config.yaml
norm_place: "pre"
positions: "learned"
init: "uniform"
init_std_qkv: 0.045
init_std_up: 0.045
train_tokens: 232400000
Each number is 50 + 15 x the weight over its row's rms, rounded and kept within 0 to 99. Layers, rows and columns count from 0. The size before them is the row's rms in percent of the matrix's.

# v: layer 5 attention value, 160x160, rms 0.0947, rows 93-103, columns 0-79
# o: layer 5 attention output (transposed), 160x160, rms 0.0941, rows 93-102, columns 0-79
# q: layer 5 attention query, 160x160, rms 0.0711, rows 96-127, columns 0-79
# k: layer 5 attention key, 160x160, rms 0.0641, rows 96-127, columns 0-79
v93 080:25 48 49 39 32 45 22 46 40 49 67 50 41 48 42 62 40 53 31 67 49 61 41 60 42 63 49 61 47 47 28 17 50 39 42 37 53 66 44 54 39 23 37 41 56 44 30 58 37 26 57 60 42 43 74 72 42 53 39 59 55 70 18 53 43 44 34 63 45 20 49 44 55 61 94 76 67 70 39 49
o93 078:80 53 62 42 65 89 83 33 54 61 49 41 49 58 70 65 60 54 56 56 55 53 70 54 42 23 25 62 48 54 40 67 44 40 69 82 60 60 48 58 64 60 50 54 60 56 54 71 45 70 45 33 14 58 17 21 54 58 68 33 71 50 54 67 55 58 53 64 47 65 44 27 52 33 27 57 46 36 56 47
v94 084:22 36 50 52 53 51 53 49 54 53 45 57 63 20 46 27 53 56 11 73 28 45 29 81 56 38 86 38 32 58 34 85 68 31 44 58 50 67 44 68 48 40 53 51 65 70 47 62 75 53 44 44 00 54 55 60 44 54 67 48 34 29 38 48 61 39 68 39 16 50 55 39 44 55 51 50 54 63 24 58
o94 086:99 71 33 41 51 56 64 63 40 41 40 62 60 58 54 86 43 23 56 56 62 60 81 17 44 46 26 45 56 55 56 65 34 33 64 19 58 56 54 55 50 38 61 42 39 44 46 47 24 48 81 60 71 56 39 24 65 39 30 52 61 66 38 35 46 39 37 59 54 50 60 49 63 49 39 62 40 46 68 35
v95 088:42 49 36 86 54 50 68 61 46 31 48 42 57 27 49 34 48 57 51 65 64 54 28 55 30 41 61 34 48 43 25 78 52 33 42 42 51 73 54 61 40 62 85 57 83 37 16 59 73 30 31 60 38 38 39 26 51 46 44 58 38 26 66 52 40 34 31 15 46 70 61 63 42 56 71 56 46 40 30 51
o95 089:75 59 52 32 47 59 51 61 45 46 65 70 51 62 48 72 47 27 18 36 49 60 85 49 50 38 44 38 38 54 65 44 42 45 60 52 47 45 48 55 46 58 22 43 35 75 80 49 47 39 91 27 49 49 63 47 60 50 70 39 73 44 15 47 57 40 53 66 52 39 65 54 56 47 23 54 57 35 77 45
q96 123:73 22 48 42 71 44 42 18 41 46 50 48 46 39 77 43 68 34 55 52 58 45 57 65 43 55 36 60 51 86 75 43 46 66 83 38 44 46 40 59 53 39 68 73 59 67 42 19 52 50 32 50 79 39 62 51 61 33 55 51 66 58 47 53 50 36 45 59 42 34 99 36 59 68 57 52 33 60 56 55
k96 108:55 42 48 37 68 70 41 42 00 51 59 30 54 53 50 63 37 76 44 40 42 54 51 51 50 46 33 50 77 57 51 43 53 60 52 49 81 48 42 54 38 54 63 63 58 53 57 19 58 51 50 30 82 44 53 42 41 52 65 51 66 49 64 73 54 47 50 55 44 58 57 39 59 85 71 42 70 38 44 16
q97 069:47 46 36 29 46 36 47 51 72 67 35 37 24 49 54 58 44 28 37 45 25 52 72 70 59 54 61 67 73 87 54 60 62 61 42 72 36 28 54 59 30 57 36 38 52 47 58 21 50 47 45 47 58 46 70 35 55 53 56 38 74 49 53 46 48 40 65 42 42 54 59 71 88 56 44 15 42 54 42 17
k97 073:48 51 49 27 60 51 39 49 42 61 75 20 62 37 63 34 35 41 74 42 58 59 47 55 32 66 33 52 72 36 57 47 60 40 06 69 52 30 40 55 43 50 37 26 48 37 40 74 53 46 59 43 45 50 47 45 51 65 39 64 54 57 59 63 30 53 70 50 52 55 22 93 38 58 32 34 23 55 38 33
q98 095:55 59 34 36 94 44 48 42 45 75 66 61 60 49 63 27 43 44 70 53 59 68 61 61 26 55 34 45 35 69 73 41 41 70 76 74 56 47 35 62 68 49 47 75 52 54 63 45 47 63 34 26 63 50 50 52 94 71 60 68 62 53 39 76 44 39 85 65 34 52 39 32 66 23 42 45 45 23 55 58
k98 081:50 57 47 37 49 42 50 17 40 42 55 43 75 56 73 28 37 75 28 47 60 46 35 41 27 39 54 48 59 64 73 43 39 41 54 41 52 64 55 43 47 41 49 69 50 58 49 36 55 57 48 47 62 50 26 79 57 54 58 47 43 63 45 51 73 62 63 51 57 69 44 56 50 65 28 41 59 38 66 12
q99 089:39 66 69 50 46 69 59 70 22 34 48 30 33 56 10 50 60 42 32 50 22 57 31 37 40 65 55 48 87 21 29 30 46 48 37 54 41 40 64 38 38 47 60 56 47 38 48 62 42 70 47 52 52 70 43 47 23 57 41 42 17 39 53 54 43 48 55 31 43 60 39 60 68 78 76 42 55 38 61 06
k99 087:62 45 64 65 51 51 58 56 51 33 62 59 48 52 40 33 70 19 51 55 55 46 49 45 38 51 61 53 52 39 34 31 39 49 24 41 11 42 40 48 58 27 45 58 66 44 15 67 43 53 35 45 29 65 63 40 65 54 61 34 31 60 45 67 40 31 41 30 37 36 57 27 42 53 34 28 49 42 59 41
q100 088:50 52 48 51 42 30 47 36 70 48 33 62 75 71 76 10 42 48 55 40 71 45 62 50 43 45 52 50 40 83 79 71 72 48 48 34 45 56 44 67 42 56 32 59 59 52 50 26 71 53 59 53 48 51 27 52 50 68 30 52 70 54 33 32 61 43 67 47 52 55 82 68 31 61 15 54 45 54 66 42
k100 084:44 51 52 66 46 17 46 35 11 44 63 39 53 48 47 49 53 52 45 59 62 50 53 33 64 65 60 41 41 63 74 60 66 48 43 30 50 64 37 56 48 47 54 41 60 25 62 27 65 46 39 64 53 37 46 60 34 33 13 68 58 48 58 42 61 69 64 53 58 50 68 57 45 57 21 64 42 47 60 40
q101 101:49 47 58 54 37 50 51 74 34 18 44 40 61 48 32 60 57 85 42 61 62 54 44 40 60 67 56 36 56 06 36 36 53 48 18 30 63 55 55 33 48 40 72 27 41 28 41 64 50 39 47 69 44 57 46 48 32 44 47 54 20 45 62 42 41 65 23 46 70 52 51 35 36 66 89 62 37 62 58 55
k101 099:53 31 66 65 46 70 49 67 53 50 58 65 43 45 17 77 76 37 39 50 49 46 43 49 50 49 58 51 51 38 32 39 30 46 71 35 39 50 47 36 57 43 67 59 45 55 39 67 38 46 37 65 50 67 68 34 44 40 67 31 34 48 46 50 39 40 20 38 37 44 66 20 50 43 71 55 62 53 47 69
q102 122:28 55 57 52 22 71 61 69 53 55 48 57 48 64 42 71 33 70 41 48 42 43 45 52 74 35 80 49 47 27 25 59 45 35 38 52 58 52 59 47 58 61 38 33 53 45 63 66 57 42 90 43 30 56 41 51 48 47 59 40 43 49 51 49 64 57 29 45 60 50 08 55 35 36 35 50 76 62 24 54
k102 106:40 44 45 49 36 32 57 50 99 60 43 72 41 47 63 54 59 40 61 61 59 47 44 54 68 47 64 53 27 56 53 62 54 34 60 51 22 48 59 46 57 51 32 42 35 61 59 78 53 51 61 65 25 54 49 56 59 53 37 51 40 52 39 30 61 49 45 53 51 46 34 67 35 11 35 62 42 62 38 81
q103 092:54 37 46 61 37 48 42 61 39 50 38 55 71 59 61 54 37 87 51 59 75 40 52 43 91 43 51 58 06 57 65 61 44 57 61 25 45 73 38 53 54 60 24 29 41 51 63 46 59 33 56 68 35 33 43 64 62 44 38 72 59 51 46 39 66 74 51 57 55 36 51 42 24 48 38 80 40 79 40 88
k103 082:47 42 44 65 43 54 58 65 67 63 27 74 52 59 45 62 40 77 39 63 68 50 44 37 70 40 51 48 26 62 54 40 54 53 70 33 36 63 35 36 59 57 40 54 48 56 66 56 42 40 36 86 41 42 54 41 57 42 61 82 63 22 37 37 46 48 29 46 51 35 55 57 42 08 56 85 49 61 54 91
q104 083:50 69 45 51 50 62 65 45 71 60 53 39 38 55 32 40 22 15 45 49 33 52 59 49 19 35 51 33 66 41 38 68 52 54 60 78 49 32 58 60 43 64 19 56 62 57 46 61 41 50 60 29 43 44 67 35 47 52 55 38 63 50 44 54 45 36 81 45 42 59 20 72 69 30 39 34 51 22 37 30
k104 078:42 70 33 28 42 29 59 50 80 43 63 39 58 58 59 20 33 18 63 45 42 55 61 62 39 49 50 48 41 40 31 69 71 43 36 84 51 57 65 67 44 53 35 37 51 27 50 40 48 57 62 28 49 50 42 73 52 53 34 53 42 61 39 42 66 57 82 53 62 52 35 88 44 61 06 45 30 37 41 35
q105 125:30 80 30 46 44 20 52 58 99 46 44 59 63 58 58 42 49 59 58 56 42 52 41 48 61 70 52 53 33 48 66 68 67 37 18 54 56 59 68 47 45 57 39 23 32 39 62 64 57 49 62 63 30 44 25 64 53 65 24 65 47 44 58 33 53 78 67 52 72 58 25 70 43 29 32 50 33 52 65 61
k105 107:32 52 51 68 39 14 45 58 89 42 49 38 63 31 62 31 69 52 49 58 50 44 49 31 52 93 42 47 32 42 77 50 50 50 26 33 57 58 61 48 46 40 45 17 33 29 49 59 49 43 53 81 40 49 33 56 36 54 18 59 29 47 55 16 41 73 51 49 56 45 62 61 52 49 54 63 31 66 70 72
q106 101:36 35 73 35 28 53 53 36 42 49 39 73 47 61 82 54 46 66 34 58 48 34 38 60 83 43 70 65 40 62 47 56 42 36 65 39 50 54 46 59 63 47 50 68 44 63 75 39 81 64 72 41 50 51 21 77 40 41 33 48 51 60 63 40 63 49 15 53 60 49 35 52 32 57 49 69 57 73 25 53
k106 098:33 42 33 47 44 31 55 34 71 50 41 59 55 58 75 62 64 68 51 68 55 50 30 48 64 54 60 54 34 78 79 67 56 40 57 27 28 55 42 39 51 64 52 59 48 68 83 43 68 48 54 69 43 60 40 40 47 67 39 67 46 57 58 27 65 35 44 66 46 58 58 45 43 50 64 64 59 48 34 45
q107 118:72 38 48 77 66 23 46 36 45 52 58 34 44 27 53 39 70 30 56 58 60 48 56 50 32 62 35 53 45 56 60 45 43 62 60 41 43 52 44 54 62 39 66 55 52 51 34 33 39 44 28 53 72 48 59 48 51 39 58 57 56 50 53 37 31 39 56 56 31 31 98 39 64 61 71 53 36 45 56 64
k107 108:60 48 50 48 62 72 43 57 00 29 57 29 52 42 31 58 38 63 44 37 45 53 63 54 27 39 32 44 70 44 31 40 48 60 57 48 80 50 52 46 38 46 57 55 58 50 48 28 43 50 51 30 75 41 58 52 44 46 74 45 57 36 57 69 47 48 47 40 49 46 76 38 65 88 76 46 62 47 45 25
q108 092:51 47 52 99 42 35 41 68 29 32 36 29 64 55 42 47 39 46 50 52 64 49 55 31 46 45 47 30 10 47 46 53 47 54 77 22 54 66 45 53 47 51 24 37 58 52 52 42 38 30 45 68 51 44 66 57 41 39 42 71 55 48 34 31 44 50 52 57 53 32 88 47 32 62 57 87 31 52 31 73
k108 080:61 55 45 56 48 48 55 70 19 27 30 53 38 55 20 50 28 47 45 50 64 56 56 45 47 24 51 38 44 48 19 32 53 67 80 39 35 75 46 50 56 69 46 69 48 37 54 26 35 44 45 53 62 37 68 44 43 39 56 67 57 23 19 56 58 49 47 42 49 46 88 60 55 42 63 77 45 55 35 84
q109 085:33 49 52 75 36 18 44 68 33 40 39 30 46 37 32 43 54 59 39 31 51 43 45 37 42 71 65 55 46 60 51 44 60 53 30 30 35 48 54 49 33 56 45 22 44 31 51 32 55 47 51 69 56 44 54 45 36 56 33 61 53 26 47 27 43 55 44 30 57 44 95 77 52 82 63 62 35 54 60 43
k109 075:64 49 53 69 60 57 49 74 14 27 49 37 45 32 32 47 51 29 49 53 61 51 58 43 49 67 49 37 44 31 26 32 54 65 44 40 37 51 38 44 48 57 44 41 51 35 11 40 37 36 52 70 51 52 57 31 43 44 60 48 40 31 41 70 20 39 32 22 42 23 85 45 65 49 62 47 41 70 45 60
q110 092:74 33 43 44 61 63 51 33 52 80 54 43 37 37 64 50 38 23 57 40 53 53 63 67 46 15 41 52 37 84 52 63 46 48 99 63 50 49 38 65 60 53 32 58 62 66 46 32 43 51 44 43 57 36 77 39 55 35 68 47 76 67 46 56 59 29 62 61 34 42 71 49 60 35 31 58 54 41 23 59
k110 098:49 66 26 23 60 57 48 44 34 62 47 31 45 56 54 60 08 59 65 36 45 62 57 60 47 43 40 48 57 55 42 60 75 47 49 72 83 39 53 63 45 77 39 51 55 51 75 30 61 57 64 26 64 28 48 58 41 54 51 63 89 53 49 52 67 56 76 50 58 58 36 83 58 49 41 47 47 49 32 37
q111 093:49 58 54 81 30 51 47 75 35 32 42 38 60 51 22 46 37 79 41 56 61 50 69 51 64 41 43 32 42 16 33 61 47 73 15 34 48 65 54 46 61 64 34 13 48 20 41 67 44 22 65 62 37 41 50 28 50 65 44 58 48 37 39 48 56 73 74 33 55 39 54 36 29 57 52 53 31 75 40 57
k111 098:60 40 69 70 37 59 61 73 56 50 45 70 54 48 20 58 61 34 47 45 76 49 36 37 50 42 62 45 36 35 34 28 51 41 63 52 28 45 39 32 54 38 43 48 57 45 41 85 21 50 32 69 23 50 69 57 61 16 61 49 45 38 24 53 52 58 31 46 47 35 65 44 38 17 29 64 44 52 77 74
q112 083:42 68 43 50 38 46 66 60 41 25 62 00 25 51 26 69 37 58 34 51 39 52 44 37 41 60 66 40 60 15 38 60 57 43 38 18 50 34 63 41 50 42 30 11 63 35 56 44 43 34 74 45 43 59 77 52 20 32 46 50 35 45 63 20 46 55 38 37 51 38 62 90 42 71 55 35 49 41 36 33
k112 108:38 38 48 59 50 30 47 66 52 43 67 47 42 31 45 58 48 19 55 52 49 50 59 46 42 43 68 51 46 40 42 41 49 59 57 37 09 45 62 55 47 33 24 40 50 43 45 55 47 38 62 69 33 60 62 37 52 66 54 50 12 48 54 52 65 32 38 40 39 34 69 62 44 50 41 59 49 46 16 55
q113 134:69 47 52 23 68 82 50 50 19 46 62 46 46 36 32 75 52 46 47 40 43 56 56 59 38 31 51 50 91 50 38 28 52 59 58 56 49 37 48 44 38 40 71 67 59 49 28 41 40 55 46 40 58 60 74 29 59 42 74 27 47 52 60 80 45 37 31 41 47 51 52 25 71 61 73 23 64 47 56 27
k113 111:52 38 58 20 67 93 49 43 30 74 72 60 38 61 46 72 47 36 53 39 41 47 56 67 54 28 51 61 75 51 39 46 46 51 65 79 49 35 50 54 51 52 61 75 54 66 43 61 56 60 45 21 55 60 62 41 60 54 77 35 46 53 53 79 56 36 39 52 46 55 15 32 62 47 51 30 75 35 44 35
q114 121:53 49 53 32 71 85 44 61 14 49 51 67 54 64 38 64 31 52 45 33 52 55 47 54 44 23 62 56 46 55 30 32 35 43 73 60 55 43 40 43 47 60 50 78 57 55 47 49 62 54 56 34 52 56 64 49 68 56 75 43 54 42 51 86 52 43 41 41 56 45 35 16 54 42 76 39 69 49 51 45
k114 109:41 52 51 32 51 81 59 42 71 72 51 76 52 64 62 47 35 46 41 53 44 47 40 57 58 25 58 53 46 61 60 42 34 46 76 75 39 52 49 54 51 54 37 71 48 68 50 62 49 55 52 42 48 57 50 51 62 57 53 46 54 59 35 68 57 34 44 59 44 60 09 34 57 22 41 54 58 40 46 55
q115 121:59 48 47 62 56 11 41 45 69 47 51 34 52 24 65 43 70 40 63 61 49 54 52 46 42 83 34 40 52 47 73 45 51 58 41 40 53 57 47 59 53 34 69 49 42 43 46 42 40 61 29 65 51 45 50 47 47 48 33 63 42 56 65 24 32 55 54 63 43 58 74 58 66 60 68 66 33 44 63 56
k115 110:60 44 54 47 62 55 43 50 08 29 59 18 51 37 31 58 57 64 46 42 47 51 54 51 39 61 36 51 66 38 48 47 48 56 41 37 76 43 50 40 45 48 72 44 55 42 44 22 50 49 44 37 67 49 53 49 29 52 63 42 48 41 72 51 43 58 43 39 54 49 87 40 64 88 84 36 49 56 46 28
q116 113:31 64 42 47 35 33 67 46 99 45 53 26 37 48 52 41 39 43 45 62 34 58 52 58 41 70 53 29 46 25 57 69 54 41 44 54 61 45 67 57 59 46 34 16 49 40 60 65 38 46 61 51 40 48 50 49 31 40 29 54 43 67 53 22 54 57 74 61 50 61 31 87 46 45 37 54 29 36 39 55
k116 103:41 53 34 55 43 12 45 58 75 34 63 22 49 36 35 47 52 34 70 43 44 53 33 35 48 71 48 48 56 20 41 66 67 34 24 42 45 43 69 48 43 54 37 17 36 24 69 51 43 43 65 63 44 49 51 56 32 59 27 46 23 62 68 24 60 64 66 49 56 51 73 82 37 61 43 57 37 47 25 36
q117 086:61 52 42 42 54 68 58 46 73 80 58 62 45 43 49 36 39 15 64 41 56 43 65 60 38 14 44 47 53 55 37 56 60 54 82 83 46 43 42 64 53 49 38 59 59 55 33 61 37 52 39 36 51 50 72 49 57 33 80 51 67 61 31 56 38 33 58 55 36 47 39 52 60 09 37 53 46 32 53 70
k117 110:41 81 28 30 57 53 47 53 52 56 54 37 54 52 51 54 14 52 60 27 41 53 71 63 32 56 46 42 41 36 32 75 65 59 58 76 99 55 64 59 42 78 37 38 60 35 67 28 61 52 69 33 60 30 43 62 47 50 55 58 69 46 66 52 57 62 75 37 69 53 28 74 62 48 36 48 48 41 31 43
q118 103:65 40 56 59 63 70 56 66 01 50 64 16 29 30 29 67 39 37 50 41 57 54 65 60 34 40 46 30 59 41 35 43 44 67 72 42 52 37 42 52 62 46 44 44 69 46 38 35 30 41 40 45 58 47 95 35 52 33 81 48 51 47 48 54 38 35 44 46 27 36 85 38 62 66 61 44 54 41 26 46
k118 093:64 52 48 25 58 83 52 51 11 57 62 47 42 55 23 73 20 32 46 32 57 56 54 63 38 12 63 52 65 39 14 43 52 50 77 61 41 33 54 48 44 58 41 68 65 56 47 48 45 51 58 28 54 48 76 43 50 46 84 40 63 46 48 80 66 35 44 31 46 51 50 51 54 41 47 39 57 42 22 37
q119 075:43 35 57 64 40 47 25 64 39 65 40 89 69 64 56 54 54 72 51 38 64 36 49 48 85 51 57 84 47 58 46 40 45 60 11 47 40 71 48 44 39 52 61 63 44 48 47 56 78 57 51 49 32 43 30 50 68 66 51 48 54 35 48 59 51 71 34 39 63 52 44 35 32 50 52 56 74 86 61 63
k119 085:63 42 73 58 40 68 61 35 59 69 23 70 49 50 79 52 59 74 33 74 76 42 55 59 77 61 48 42 25 54 68 53 48 56 52 46 53 42 23 37 67 42 65 50 56 59 35 82 40 47 34 78 41 46 45 50 70 25 37 56 65 50 34 47 38 55 35 65 50 44 32 25 53 26 48 42 35 65 81 68
q120 075:40 37 60 73 31 23 32 49 37 51 26 75 57 58 59 59 64 59 56 28 85 33 59 44 48 53 60 59 49 64 32 51 59 53 53 29 43 58 28 45 44 40 58 58 44 65 56 35 51 43 40 46 68 59 45 75 59 59 52 58 62 39 36 32 47 31 03 43 53 34 78 43 28 56 56 66 66 62 52 72
k120 078:55 54 45 52 53 47 42 42 14 56 45 51 34 46 56 65 43 56 34 44 50 34 67 72 53 32 53 37 38 78 46 57 45 75 80 27 69 86 61 47 51 68 68 60 47 68 47 27 71 44 60 66 58 51 61 38 50 51 56 62 61 47 34 44 26 60 41 57 55 47 76 29 68 73 75 55 59 59 48 65
q121 089:45 56 36 33 35 37 52 47 58 38 50 37 57 56 54 50 45 93 42 66 39 57 32 42 72 61 50 56 44 49 84 62 58 39 20 20 56 58 54 46 43 59 34 26 36 47 62 36 65 44 71 64 32 53 20 55 40 58 12 55 41 51 65 39 75 74 68 50 68 58 37 72 43 72 35 47 49 59 47 30
k121 104:51 23 62 82 38 23 47 53 66 49 40 61 52 51 65 49 84 48 48 73 61 48 43 34 74 65 60 57 48 60 71 37 47 45 37 25 00 49 41 52 56 23 51 49 43 50 53 66 38 47 28 74 38 59 51 47 53 50 40 56 32 44 39 29 58 46 24 55 33 39 69 58 28 40 39 56 43 57 70 62
q122 112:50 53 47 34 64 44 50 18 75 70 61 66 45 51 71 18 53 31 61 48 53 61 51 62 27 62 35 45 45 68 62 43 48 47 62 78 66 52 47 62 60 46 63 88 59 74 49 59 42 64 15 34 55 57 41 56 52 65 43 56 52 69 37 64 50 25 82 75 43 70 34 51 54 46 23 54 50 25 58 56
k122 104:56 59 48 56 48 19 48 28 37 46 45 38 53 59 48 34 57 60 38 53 32 50 40 52 38 51 45 43 57 50 69 68 55 44 33 45 66 51 55 64 50 56 64 55 38 46 70 48 59 50 57 36 67 42 27 70 41 53 24 38 58 79 61 42 51 73 83 58 60 64 58 51 38 82 38 49 56 28 54 10
q123 095:45 52 72 55 66 65 46 42 35 53 60 81 41 50 45 31 69 25 55 44 49 45 57 54 26 45 41 48 70 42 20 19 44 63 53 78 49 53 49 46 60 44 87 89 46 53 26 75 38 68 32 37 61 63 50 49 58 67 70 41 37 48 45 77 34 28 43 44 38 54 33 19 57 46 65 44 53 38 77 47
k123 091:51 75 59 38 56 70 56 30 30 40 54 55 52 55 30 32 56 45 43 37 41 45 43 62 31 49 42 41 56 46 46 62 35 53 56 75 93 55 58 43 47 59 65 61 58 52 39 51 58 64 51 15 53 48 45 61 54 37 69 18 64 64 54 70 30 58 67 60 56 61 33 06 67 66 49 31 67 30 65 28
q124 105:44 56 51 27 38 80 64 52 39 40 38 59 47 79 37 60 24 64 31 51 48 50 44 54 63 28 68 45 53 46 39 61 55 48 51 53 56 44 56 41 45 68 22 40 58 54 57 58 57 46 84 44 38 55 56 46 49 49 46 44 55 53 32 61 66 53 50 36 55 45 18 59 31 53 28 40 58 55 42 44
k124 097:37 42 45 55 35 33 60 57 99 65 47 76 56 62 68 47 49 34 50 58 53 44 42 46 69 53 69 49 27 57 52 58 48 35 57 53 15 62 52 59 53 47 30 45 42 49 57 72 51 45 52 69 36 52 49 44 53 50 35 55 44 54 32 44 62 38 49 55 45 48 30 64 28 20 23 70 48 48 46 76
q125 117:54 29 55 56 40 18 51 20 61 40 40 49 41 34 73 44 80 35 52 55 61 44 55 63 55 70 39 50 69 75 63 61 66 60 44 38 43 50 48 65 61 34 73 51 53 52 54 26 48 55 44 51 72 52 45 54 49 48 37 45 59 58 48 22 46 39 34 48 42 42 91 64 45 71 36 51 42 64 45 49
k125 105:52 38 50 53 58 43 42 42 00 39 54 25 54 39 45 69 58 66 50 40 50 48 51 53 45 63 39 47 72 60 51 53 64 51 34 24 73 41 49 45 43 54 66 45 57 43 53 23 64 46 56 49 65 37 53 47 36 53 45 43 56 49 73 52 53 60 53 48 56 50 93 47 46 97 70 44 55 54 48 24
q126 085:30 62 52 60 41 58 51 89 31 33 50 00 53 53 23 73 34 53 36 48 16 55 42 33 38 66 63 30 49 11 35 39 45 28 50 30 62 40 66 40 31 50 34 36 60 33 52 45 53 42 57 54 42 47 66 34 04 33 46 53 28 46 61 43 51 63 54 48 60 64 69 65 55 71 70 61 59 41 26 24
k126 104:58 43 56 49 48 43 54 55 46 46 59 47 30 42 32 54 55 17 62 65 59 62 46 44 65 35 62 53 60 32 50 38 47 57 49 41 00 33 45 50 60 42 40 56 47 45 36 62 35 52 53 53 36 64 71 43 56 64 39 48 23 59 46 52 62 41 47 46 38 45 59 53 46 54 39 44 40 50 29 51
q127 090:46 55 53 54 46 62 57 57 04 32 73 26 33 46 19 85 56 78 33 56 58 47 40 39 49 51 63 46 67 21 32 42 42 55 32 13 55 43 53 31 60 48 55 37 61 46 49 42 46 29 72 42 43 64 58 37 42 47 66 45 34 38 60 47 56 48 16 36 47 38 59 44 45 77 61 28 70 64 37 39
k127 102:59 22 60 59 44 58 52 54 47 49 47 72 36 42 53 69 60 29 40 54 59 45 50 54 59 28 68 58 42 59 37 32 33 51 77 42 00 47 55 51 53 27 43 63 41 63 42 72 41 47 52 57 38 63 68 44 67 49 74 38 27 43 35 57 52 30 15 42 30 33 60 34 46 37 53 53 63 49 38 64
v96 107:64 46 34 63 74 43 43 67 45 51 81 58 43 69 69 54 62 45 51 48 52 79 39 42 47 57 35 40 58 41 58 39 37 82 60 51 47 66 49 68 34 36 59 87 70 66 69 71 76 19 54 37 60 50 49 55 28 54 38 63 45 64 59 51 29 63 71 57 77 58 54 45 44 46 43 43 49 65 69 53
o96 120:45 52 51 68 40 42 38 76 58 43 50 45 37 42 28 53 30 47 34 48 09 28 47 66 65 33 59 61 59 39 06 49 62 57 28 44 40 41 54 47 18 50 46 29 41 28 50 37 50 67 86 42 54 36 58 55 41 60 65 46 52 41 45 46 48 56 39 36 56 43 54 51 67 39 57 64 51 30 01 63
v97 086:77 47 53 48 54 35 21 56 53 44 42 58 37 87 69 43 61 49 60 61 50 78 39 38 63 56 25 95 65 45 62 42 55 64 60 61 39 63 56 45 42 20 51 69 52 70 67 46 62 46 49 51 68 30 26 74 63 39 52 43 52 46 37 52 49 39 66 67 48 15 59 48 42 52 30 50 49 51 64 52
o97 095:26 76 48 53 67 52 61 49 44 42 53 18 29 44 17 45 21 31 41 54 37 47 45 50 08 47 55 19 48 35 35 45 52 49 44 62 57 28 32 58 51 61 34 30 53 22 49 41 31 61 32 61 48 61 89 31 39 73 42 71 34 42 73 49 53 58 53 40 37 59 31 70 71 46 65 47 21 43 38 45
v98 089:64 25 34 38 61 42 46 47 51 40 66 73 55 59 63 43 63 50 18 46 62 76 19 59 49 53 54 78 39 59 47 39 79 61 50 45 41 56 61 36 33 21 64 63 51 43 68 58 71 11 49 63 51 43 33 44 44 59 36 18 46 67 46 62 45 60 80 66 62 63 61 25 39 49 51 49 51 87 51 54
o98 100:56 72 26 52 66 53 59 51 45 53 57 10 39 36 28 66 18 55 52 50 25 55 51 50 34 36 43 45 41 49 73 54 50 50 69 44 52 34 34 57 41 59 22 29 36 44 49 17 42 56 50 48 49 47 76 38 47 73 53 78 55 44 64 49 57 51 60 53 31 39 39 70 87 45 58 64 40 27 37 43
v99 073:59 29 27 52 71 52 31 50 51 50 65 72 86 58 54 46 59 52 33 50 46 96 43 60 44 47 29 62 41 53 47 38 68 66 51 46 42 51 65 63 27 23 71 81 83 48 53 61 91 00 41 51 61 45 30 52 45 66 36 35 42 72 52 63 49 70 62 57 89 62 53 39 54 45 57 46 54 62 52 56
o99 094:46 62 34 67 52 45 61 52 50 64 58 00 30 42 36 54 21 44 47 45 25 43 55 41 41 39 60 41 34 52 59 58 50 48 74 46 47 43 35 55 47 64 04 14 45 48 57 21 36 54 67 51 41 31 83 48 39 54 56 69 62 39 51 45 65 50 68 52 33 32 60 82 59 41 47 69 41 32 15 53
v100 129:58 35 39 36 49 51 95 37 45 47 45 61 40 28 48 53 57 50 13 48 69 42 11 58 33 49 67 86 38 71 36 54 70 08 54 45 54 35 52 20 57 66 62 27 32 61 66 49 50 40 60 80 46 57 49 57 43 56 41 26 44 54 40 76 62 39 67 67 30 37 55 31 41 54 56 40 50 90 44 49
o100 126:58 69 37 40 62 56 47 61 64 40 46 39 71 54 45 46 31 59 64 49 42 65 46 36 37 48 38 38 35 56 85 35 45 46 71 58 55 57 43 53 40 50 39 64 30 59 38 40 48 58 20 59 42 53 35 42 60 72 36 70 45 59 63 49 52 56 67 61 51 69 31 47 71 33 63 77 41 20 83 41
v101 089:61 45 77 33 61 44 67 49 42 58 56 45 44 33 64 71 62 45 86 52 34 53 41 42 49 34 70 40 70 52 40 95 65 32 59 58 59 09 48 59 69 73 85 33 37 57 50 47 33 76 54 65 52 48 50 64 47 43 44 57 55 25 32 60 48 44 29 43 32 16 43 53 43 49 43 56 48 50 74 38
o101 100:25 61 50 60 41 46 37 66 58 38 42 71 52 76 56 14 43 42 50 57 51 37 53 46 38 72 41 39 32 40 41 14 41 58 53 68 46 78 66 49 35 62 37 76 40 47 54 66 66 63 48 49 49 44 23 66 58 58 54 69 40 52 63 52 43 56 53 38 86 70 46 25 37 38 63 62 51 35 48 59
v102 075:31 55 47 47 38 51 93 42 52 58 42 40 00 47 44 60 39 47 47 43 70 09 37 48 52 56 71 33 59 57 45 46 54 35 60 54 63 65 37 22 69 62 40 06 06 41 57 49 11 84 63 56 47 71 57 41 57 48 54 47 45 55 52 43 30 35 53 33 36 44 54 41 33 50 42 61 49 64 30 47
o102 095:62 41 63 31 64 45 42 49 49 50 55 92 71 54 65 62 69 63 50 65 63 57 40 65 61 59 42 67 42 64 74 52 49 48 28 51 59 50 51 50 44 41 83 86 45 57 47 44 79 48 16 45 48 68 30 49 56 74 53 35 49 62 57 54 37 53 43 59 60 69 42 24 64 57 58 29 47 46 91 40
v103 095:64 53 68 52 36 50 34 61 54 41 43 44 58 51 37 27 43 56 12 51 63 83 67 61 57 69 39 65 48 43 53 08 41 71 43 44 51 70 44 48 25 25 20 68 63 71 52 60 79 27 51 36 39 59 58 55 38 51 62 42 44 68 80 46 58 56 79 81 48 84 49 53 53 48 65 29 47 20 39 61